config = dict(
    head_dim=32,
    vocab_size=4096,
    norm_place='pre',
    attn_scale=0.177,
    tie_word_embeddings=False,
    parallel_block=False,
    init_std_down=0.118,
    lr_head=0.0114,
    max_grad_norm=1.0,
    decay_fraction=1.0,
    decay_shape='linear',
    final_lr_fraction=0.0,
    max_seq_len=2048,
)
Each number is 128 + 24 x the weight over its row's rms, rounded and kept within 0 to 255. Layers, rows and columns count from 0. Numbers have three digits each. The size before them is the row's rms in percent of the matrix's.

# layer 4 attention query, 64x64, rms 0.0826, rows 0-31, columns 0-63
118:120158109081183106098098115101138139133113124138124107150138121113039140113130156122136150164088149118160128118132130142139129138093158129118095133111148152128163135113094126159106135164106129
100:161156131172118165167185134113113137167144101086140129145122121129136115128116156132111155128160154152155155101129124145159108103175118109131109123143134128081166163113146078137118135105146120
086:149164119106133123127129138117115123132130097124175146122136087158146071107140167144123112108112134134140077122150174133083117110082150114132132129113153156152094149111137102136127090106125186
097:108125107085143128124158156096108135154120166146141092110115100111135143140166102129126147115077127151107120128102098095162146178128101126089155106087161113098133123139128126124145163109097089
102:164173109114100102115146156125109121127151177087148134121117106132138129165148139136110112167077139126151087141128109137103114122117127094125177091156082106145161137162156114117159139120119124
099:145079124122139120134155129107102121135092149125092153114143134173160110128093140145158145083090129120124097144129140123108138079166120148094115152110127164152152110098117132185148113170130112
097:139147133117146112096163130115109107128080101126167120142101175093198097137132132117076129140123110123156127106113129144150139138156131172095147146124123121141179117139120144165140150129086136
092:135147124135145120111155085135154149130149110135117154155149070142111141142117143086159161156136138126124152102112090124091126148097138121138098178144128132158075134117072162140105161115135140
088:126096111133150154160128119160115127165060118154115099171126146103156138145146126141120135133124146153138116114144112101145150145090122126152134105122181062098187129131111139111151128135109120
111:159113099158140160155137148145113173101134126122157128118090088135139142122151140136137117123127130156170123139122152116145176124149161138116153145117091110078190157092097109161140153120102130
093:134154144143161154132121145113121159131097156159176161132110109125139139112069147128113078107112136169166125139144126162149148110145162112138134130143134106171130106178117165084153126134127146
094:099163170137137107137105112140087182150109125124137142107155107111143123126103136120135141133145098127074127147144140167118128158116106141135138112122096144184083127182126102141146094103167137
088:135122124136115156100140110123116125112158101111105137133133125083121141114108155093139111164145155115164115082148124140170129099127146164076086183078145144105147121118100165131092137136142121
104:125154168141134120109136109126132110105132083122164131127168140142127147153124114097171112172141122116064154135115109132119133121120128160090128107122171078132094140136174109092149136116139174
097:119129124180102171122125131101149103115109106107095117140111152133145091097119091110112184150126109128114151125129146114107114130190117121114125143154093083160111131158102144113149176115122155
094:159061113126119163109098103095132141113139130140122130154141117146122159081130063159113141145148094122148133096180168118142127125145115104126160145124124121105126146090111124113084146142117117
099:126161148111147104116124112112107154133074130135090123120123098169118165118123138156155169132145130166082135162132139076140146138153121126110167144105141130078119173131109127145131138171149101
117:095147117139096108169147108149110138141118106122105117134115144086119128157148104138141151159139077121130148192138099136167112164120102129129126115160160135160171111110103136150134078158147145
099:134185139093139108105098113142165138155124077110182131122149100140140098107118132131095126121131090118103119112100121105141133118121143136159143140110052166146114172116128125120111141115099131
104:124116135102089084120075110078127124114111121143093137139144175162111137139116118115170139165096103140157095102127134140129097163130104125131099108138173121163129164120097107107119140123091128
115:113181110136100105143122122112150113118134134130173107129140143144125117123128120114060141126113149164169189117121140132114142113150123140104133119140165077161091112129170113142150141118123182
102:093136133145116157125106097143138122080144146139137139111070124104096153119108120140137138143120136140127137162108128143156131108124095174168183111120102154109151121104158152139151144144187087
112:106157095119121111116071151097123125122163099143146119111146132134193164124131152165170118118131118137140157139119074091169126147124132095137129105148167133135158116146111113110135130136093093
101:147203126154125139109165149156127136093161182133144110119128081129096165110103124097117144125155132146127168124121134105125113113119132146095112153126099154134120164144175087133122152116131116
106:105165136160084127100119133097123158137117088136169133143146130119124134158153112158142118140121116083124089154157100098117108131109180159141141092112106136163114152107143080134149121120123080
105:140138128120137101070105090120134129175077152167144113137131132121140128154132129132103129092137145166131130102134119086127167164121160106144153132114113076098142153172143133120094157159127142
093:122090099106106120127094130109106124113130167109081131128114127078101122128139158111140099114108142175160173108140155139091157144109157094122109126133113132182108131143122135131102095147113179
110:117166122107156143112150106126087125124090158085158172149143111148155133141122145099149111148126128099129132122122106169131120099103120143142188129106111164157099082107102146129133141142136075
118:117124128139135180108136117154102149080124157140184142143082151104105139105152125119104146121131153108170127106132113125125122130109128103109081117137070092153101103154161119124160161111108124
094:124109149124133131133109123153104142138099142157124183144114113082134098141123133126148130119096143166132181130139122144111182126152127133133128150090168086114154112151067109176132148142162134
090:128147128106133110126135087093140166126169114120091057193148136145122177146153110147138189117116117141133143118133109153166104126135158136140128112102145148145128112124115118107101128113133098
105:122101116181103157118130124105119130120083069134100074140138119119130140134129140113148122090192101148108144126123125107142133122123162123105141114130154171108122163104116094115083153121098115
# layer 4 attention key, 64x64, rms 0.0841, rows 0-31, columns 0-63
116:137141128129137099118135119104138093139113155136163147141133162148176168153148110073115143141126088134132120086097111146115106114120142119204139169132142120135097106098120152143164151100140123
095:098131103131144100095140110092117123145116138119180107167147122141130119160144153128144093090109094110108159127127115100165135080151156144151162135098128141175111144108118118154128133164171096
100:107166145095148142118131106098150132126147128111148142169109096134135111068138124132114134171124157116112150140112134102164121129078159152170120092123121092104118125125105102123130166074166138
115:140128117116095138158153151115134137150182168122144125084117150118140136152127124146158121107110166124187121153122098122077185145099105110127127142112152122111120166159107147130138148177124124
115:176083128161140151134156148132134079113101136150127102120070137138109109124107130123124117162106135148112125147129168121140111115167133099146113099165156155107119099130135144110167123178160163
103:172115099135104099134122136080138110155116091102123155091128154123148137170158120114123109154165104095149106144118082097129115089146107163088123132139108157106121114134111084099136119094128136
103:121159126198111165142113178148114143105163137148135111143138127121084120144106107127202126102110167147158131171122121162130134161129118155132115122124143123103128128137100099109140156111154140
100:145103153154130154123165114124133128144089132165133126126131133080109101116132128146101089104127091138108142075178140107154118121114137123117136147097108056110142107099143139120133123112106184
088:143120121157159075127120144138136140131147164129110129124168120145164136124136178100117163142127144138161123117115104100109119131134150097132124107172170108124127111147105198130165172145096100
094:129113140153106118133155147166084110143093162133154133144107143145140093130128099175134139112097095150121108185101087139125149159157094122142092125136139119146121122181147126127144091141111088
095:133107159128108126095151134144134179104168136113103106133101105180141154164133115163080173159146124143122096126101142180104139108105117131133132093100144089157139145120120124127130111141147097
097:156109149097141117156107084140118124146154114114113145134145136128084099129135147121110120105148125096151097115172143101157135144093108127160126138182113064126147136089106088138118137119076134
097:129139117119122114122127087136167167124151104124139126143154141121158149150117131129099181107139155138167173088164112137118115070163120118139112156112095174149141127155113146143081143115141101
101:103104094147137146128184115192099092142150146141135138090139080109120128101143153079135142137156149117137122126124131128083122091116123098128118124127129098144090142175154138140140139091125152
105:131136175165108135134154144131138113113092155112137111177110156168119089112158108147164162118139150184150146153130121148153104133146130161178151130128118136168142114160096124139160149130135141
099:124132126129150110145147165128137140141116137140131180122108096192108103131094165142150130151141149114164134140127083161133143142092134171138150140177117123153155155151139170143085151121123155
111:103111164109138101125114102111113186144155098160062124131156093127129121125132134121166156137165120147129156151119160102117117114129157140106138097121153121125116149152068156132098136137139088
095:108125089134099113179161124156107141112153082134106168153158112155118108148109172159145146169123110105115123151122067136143113148107144123098123154155132131144154077128140128138093124129143123
098:111142107127135122106141126126125158099131087150124181115115190122129117144113131154153125108137085108178106106144093099121080177117135112136117112145135153125151097119127086136107124088092146
094:141105104095114136143066119135106117126154142122113167119084152122128135084132155142128113134091163108147149148193106103131140147125146091125128168147157117126119146174120143169118112133112160
121:173121122132184144151143158160144111119132129109134157094111114099149110156171122139179099152107161131112096114131135125146098112097088120103087114118123141104132133150134164170095154107140145
099:137134182153143130137086090163106126125209136105153101129122127102124185130141110134128161122155141116142113138084107091137111139111122116097101123128139128091141135084142128130150104122158124
099:158122140123134154156142140165123123171091179158168123100136097109101102123128087127122143118147116155160110156162174195147118120156102136121120141110131145103150135111131158100131149150132111
103:072089117137122107132095122082128136111135107146105128141167171125126135155120113117145154125108089135144117107127141147144119155149117134099143097112139189104108120124076147132172108137106076
112:153130084180159135143134128138104117133096115189142182134100135112126098105153095134123121104150147121118141126160135121117097150148145175134138106154094138149159142102124086135157135114127172
103:123146134124158121191143129130122104100112121098111171113151079111127152113120123158098144155108143100165121086131117171148122151121136117084136141134117145156118078132157136129149086140095090
095:128116129144126109108098139148157106126136107170109111152112117106110122086124116134129117132154130088203108100141126146111116111167121093087116117103161125138160089115135151134125141171072158
104:137157113149152110112110133125128108115139158128168144129091132132063144166133145142131141164176112144109087138162157128154102151155120136131104119111156153111107148102163146091167106125173144
114:151140145128105058124141146092090127151094114152091157059150112153126112135162150123153100153130088124118120131142124164115125122132126153113141131145141152116147137107071122111127089127152125
093:117158120113122118150143188141110089130146116129098109150132139150139131096172105112117100130137104121164087115134128133151083135149118113092130091151102168142184137120082100139129166146113119
092:127087106133142178123136154145132080149131143110153094119140165138105110098118136147129134142145160146090109144147147140168152161147114101102100163133139123063136129154088142124130128181120122
087:102177125143102115116158156094077121108101130108152143104126118117160135170168154129122149167163129127147129118133119164134154119103144075132082128131100088126138153131112159155091131141148130
# layer 4 attention value, 64x64, rms 0.0836, rows 0-17, columns 0-63
086:171146101136116186146173101131150120134130163114177090118134130141115118088127105083095146151145138104119152110140121120108120142133123089127126121130098152131112176104112082106119162132114163
099:078149138145124101152104117140153203128155130118078136144139138135168162152111135122124172133122148125112096122076133128133125120129104086115120152087114143126094154164106163146138119128149125
106:147080151104150166132151140140134142118125137137115127144148167126112082119132109158133118084129138092115115123177171124136145153179117112103091109089119105093140150155121142093125120156084153
100:144127140139167152151101100123118164207126109137138128132089156143111123102104089078133151102142125143158138144167170150153092153130099125121113101130120129096122129139128150114135089109129101
093:077153149126102122090139109128101096125143129157147149127129115135115158107140155085058127125124124125114138140119136092122154139155147132132138123138111093146117163151166127164147118125049109
108:114153127131168088183111144123159096148108163095107142146171132118120143142169122168109113117116137117117138093125141155146121139110142151135114179107125143118104087077117175139163139121143117
089:141122140099113123097119165168106136113136112131124135120101100112108118111169159124170093133111131175114116180126183143126123139137117164137181107102164109104124103137165129103138119170149118
091:107127104105147128149085148138127125082121146153132165142156122156103080122112197127098166106088114118145080144178123141164135179142124138149139116114124144121129116091130132134142138132134132
104:108140132122138129123113130157090108098154191141128098158134131136139144136125114097129100126167098098104132153119159113146096140133166091176152179158158142115172138114129093153103134116129149
111:096169146173104100132145114164122148154151168154134112101140123144109127127115129150117150126115089106215138129144132176122132153143114144095110086101122130145120121161151111121113114094130128
088:096139123099105120097112093059113120116120163105183126138085124123158172148122133101121154149136092147155122099137107128122135140116174122172127133126091145164137109154147132151158133123145141
091:150075130137103101106118122114114128130154157137094133072177146130126143130163111133092143135107151156128116115151121096083135075124095128130096111174162098143160133114091137152141126117114133
103:142112127175113128154128152163116112155145143142094157126171195088132130101106158092086148096131111101082107121119118110125119114160126115135145154145098137121114108101098168131151136150130140
103:097165092126125125116141173122102134150143176111152123142148126111112137130127121127125119173134124086115147140090114130120085147076144156174144135144129108161123119108121174081166166135113108
095:097131171149162134113137157156131143091127155153124148125127113125141132138119143113135077160120128111110169125154098125182111134106091132074174181118105146151145094155126106130094119134128130
103:111124123108106133181099153150133135099125128113176121111117166102088120130089127143080085123096113108129122118134124149108137142061103144132137174148118119115171136099113119125141147159164139
108:142146105129115121129108128137157158146145122146141145130159163136142106130131053089110133150107121122099124113098093118134175166145168117165133113170115133152118075118112133105136113071134118
102:123119171114118142113144153148135115109144118161139128123148127105118120152081096099103142130101130135147153133098136121130073122129121086108144120130106144103127092145169171154076137114063089
# layer 4 attention output (transposed), 64x64, rms 0.104, rows 0-17, columns 0-63
117:091135108146159162090152100131121141130138134093134157119146133135095123116128110103099094149153105148122135140097137109109136142104154131135150143131051101125083124091131152141140166091121177
094:124180133144096108110117132121093118139136148108077122178125092152092109153110100132151140139139123134105137168149098099121114120160132127163123099148120129144122126160105079128147099163128070
103:114094105108133101111119136134136069141153135157117130101112149143101132117129100123095132121094112122155108105119136130163186151096129071131096116120164141105150102114081126165116118157160157
090:129101130072153165135143114131115114109121162176090155129143119114043136100125114121126101130134150111147093111149155137117145136117107085117114140129120152131111098092146094108131137132097161
099:095153136161126140138137100105089071098109103130150141084167128099195113123105110109086154129154149101148152116114128131138123141128133105113095129111125099152114126146138109178118107105128156
093:183098102158090125161127171170132132134139138139119177088084097105146110108106128138094091126124125129154104164147140142138135117145096157100149125137115108093137148123116126131151110151156091
100:155090150071137131116156125087135113128103091176124084134148093102151146095098135126113140078145136107141115106139144116118112114122130115123066140132144165105123150130158091134110148115100142
101:130093139140117113131150189145106092121145126115102143090123116112138102110098102102116112122131126113145113167093160108127099138077109147083110100131171147124161151138171133123165117143108162
107:115098119113130155113156140147115116139087150051116151161144123089155118157127143131147118152118162117101147093120122164132131124106177116151142163136115071123107140100123118157091129117105135
096:110145161104142116139190139137137102094139131114084089129122160146108114134100125079161164125124143156142184113110121151107108092115070135079121121133142113105128121125146122111114108137139147
100:140118157135111169124127107127111132110121149139153076166114172105192136159136117155130103145147115126169141112090097122131118117134122144122128127167076113146156097143122155164130112107084151
103:125149138090134117158118119110156106148171123095083081104133125153152134111118098141125164148127124083103070112101144112126127144129096096127095129154139133145102145126159137077120141158108094
096:136073106104122143123157126130098112116099117165142158117114119137131120122072116160114074140098105074110145131151132133147160166120161152145110111097148127137090091116103139152165106116135129
097:156090154129150125162118138118135131098107081132108140142148113139155123148090156137138116083147123111115149113133161151114110083127095140147112101129103152168130131164214114130112106120142110
090:151145150122122115122156145157138096135153095133088148134155129138158108150144142083102147171116133082131146117103118140085108108099115109113118092165162135112113175120100113161092168137132156
106:136099123098093119133121198126142110085150137122161175129141115162107123153128114106120119115127081061130108146125135103094132139095134133148127113102144122124100131079155133160138093135114146
105:116117121122120130141107109160142152099182114133126153126124143149151148107062130134139138153161141125103117149133111134114116134121139129134115087105132129168098089143185156071175157155151116
086:125124143119129152132155085134108127101111094122134150137155086162125155114111104120126155136169092091132144121141141136133137120106104122149153148145135122198078098162134146152177125125099171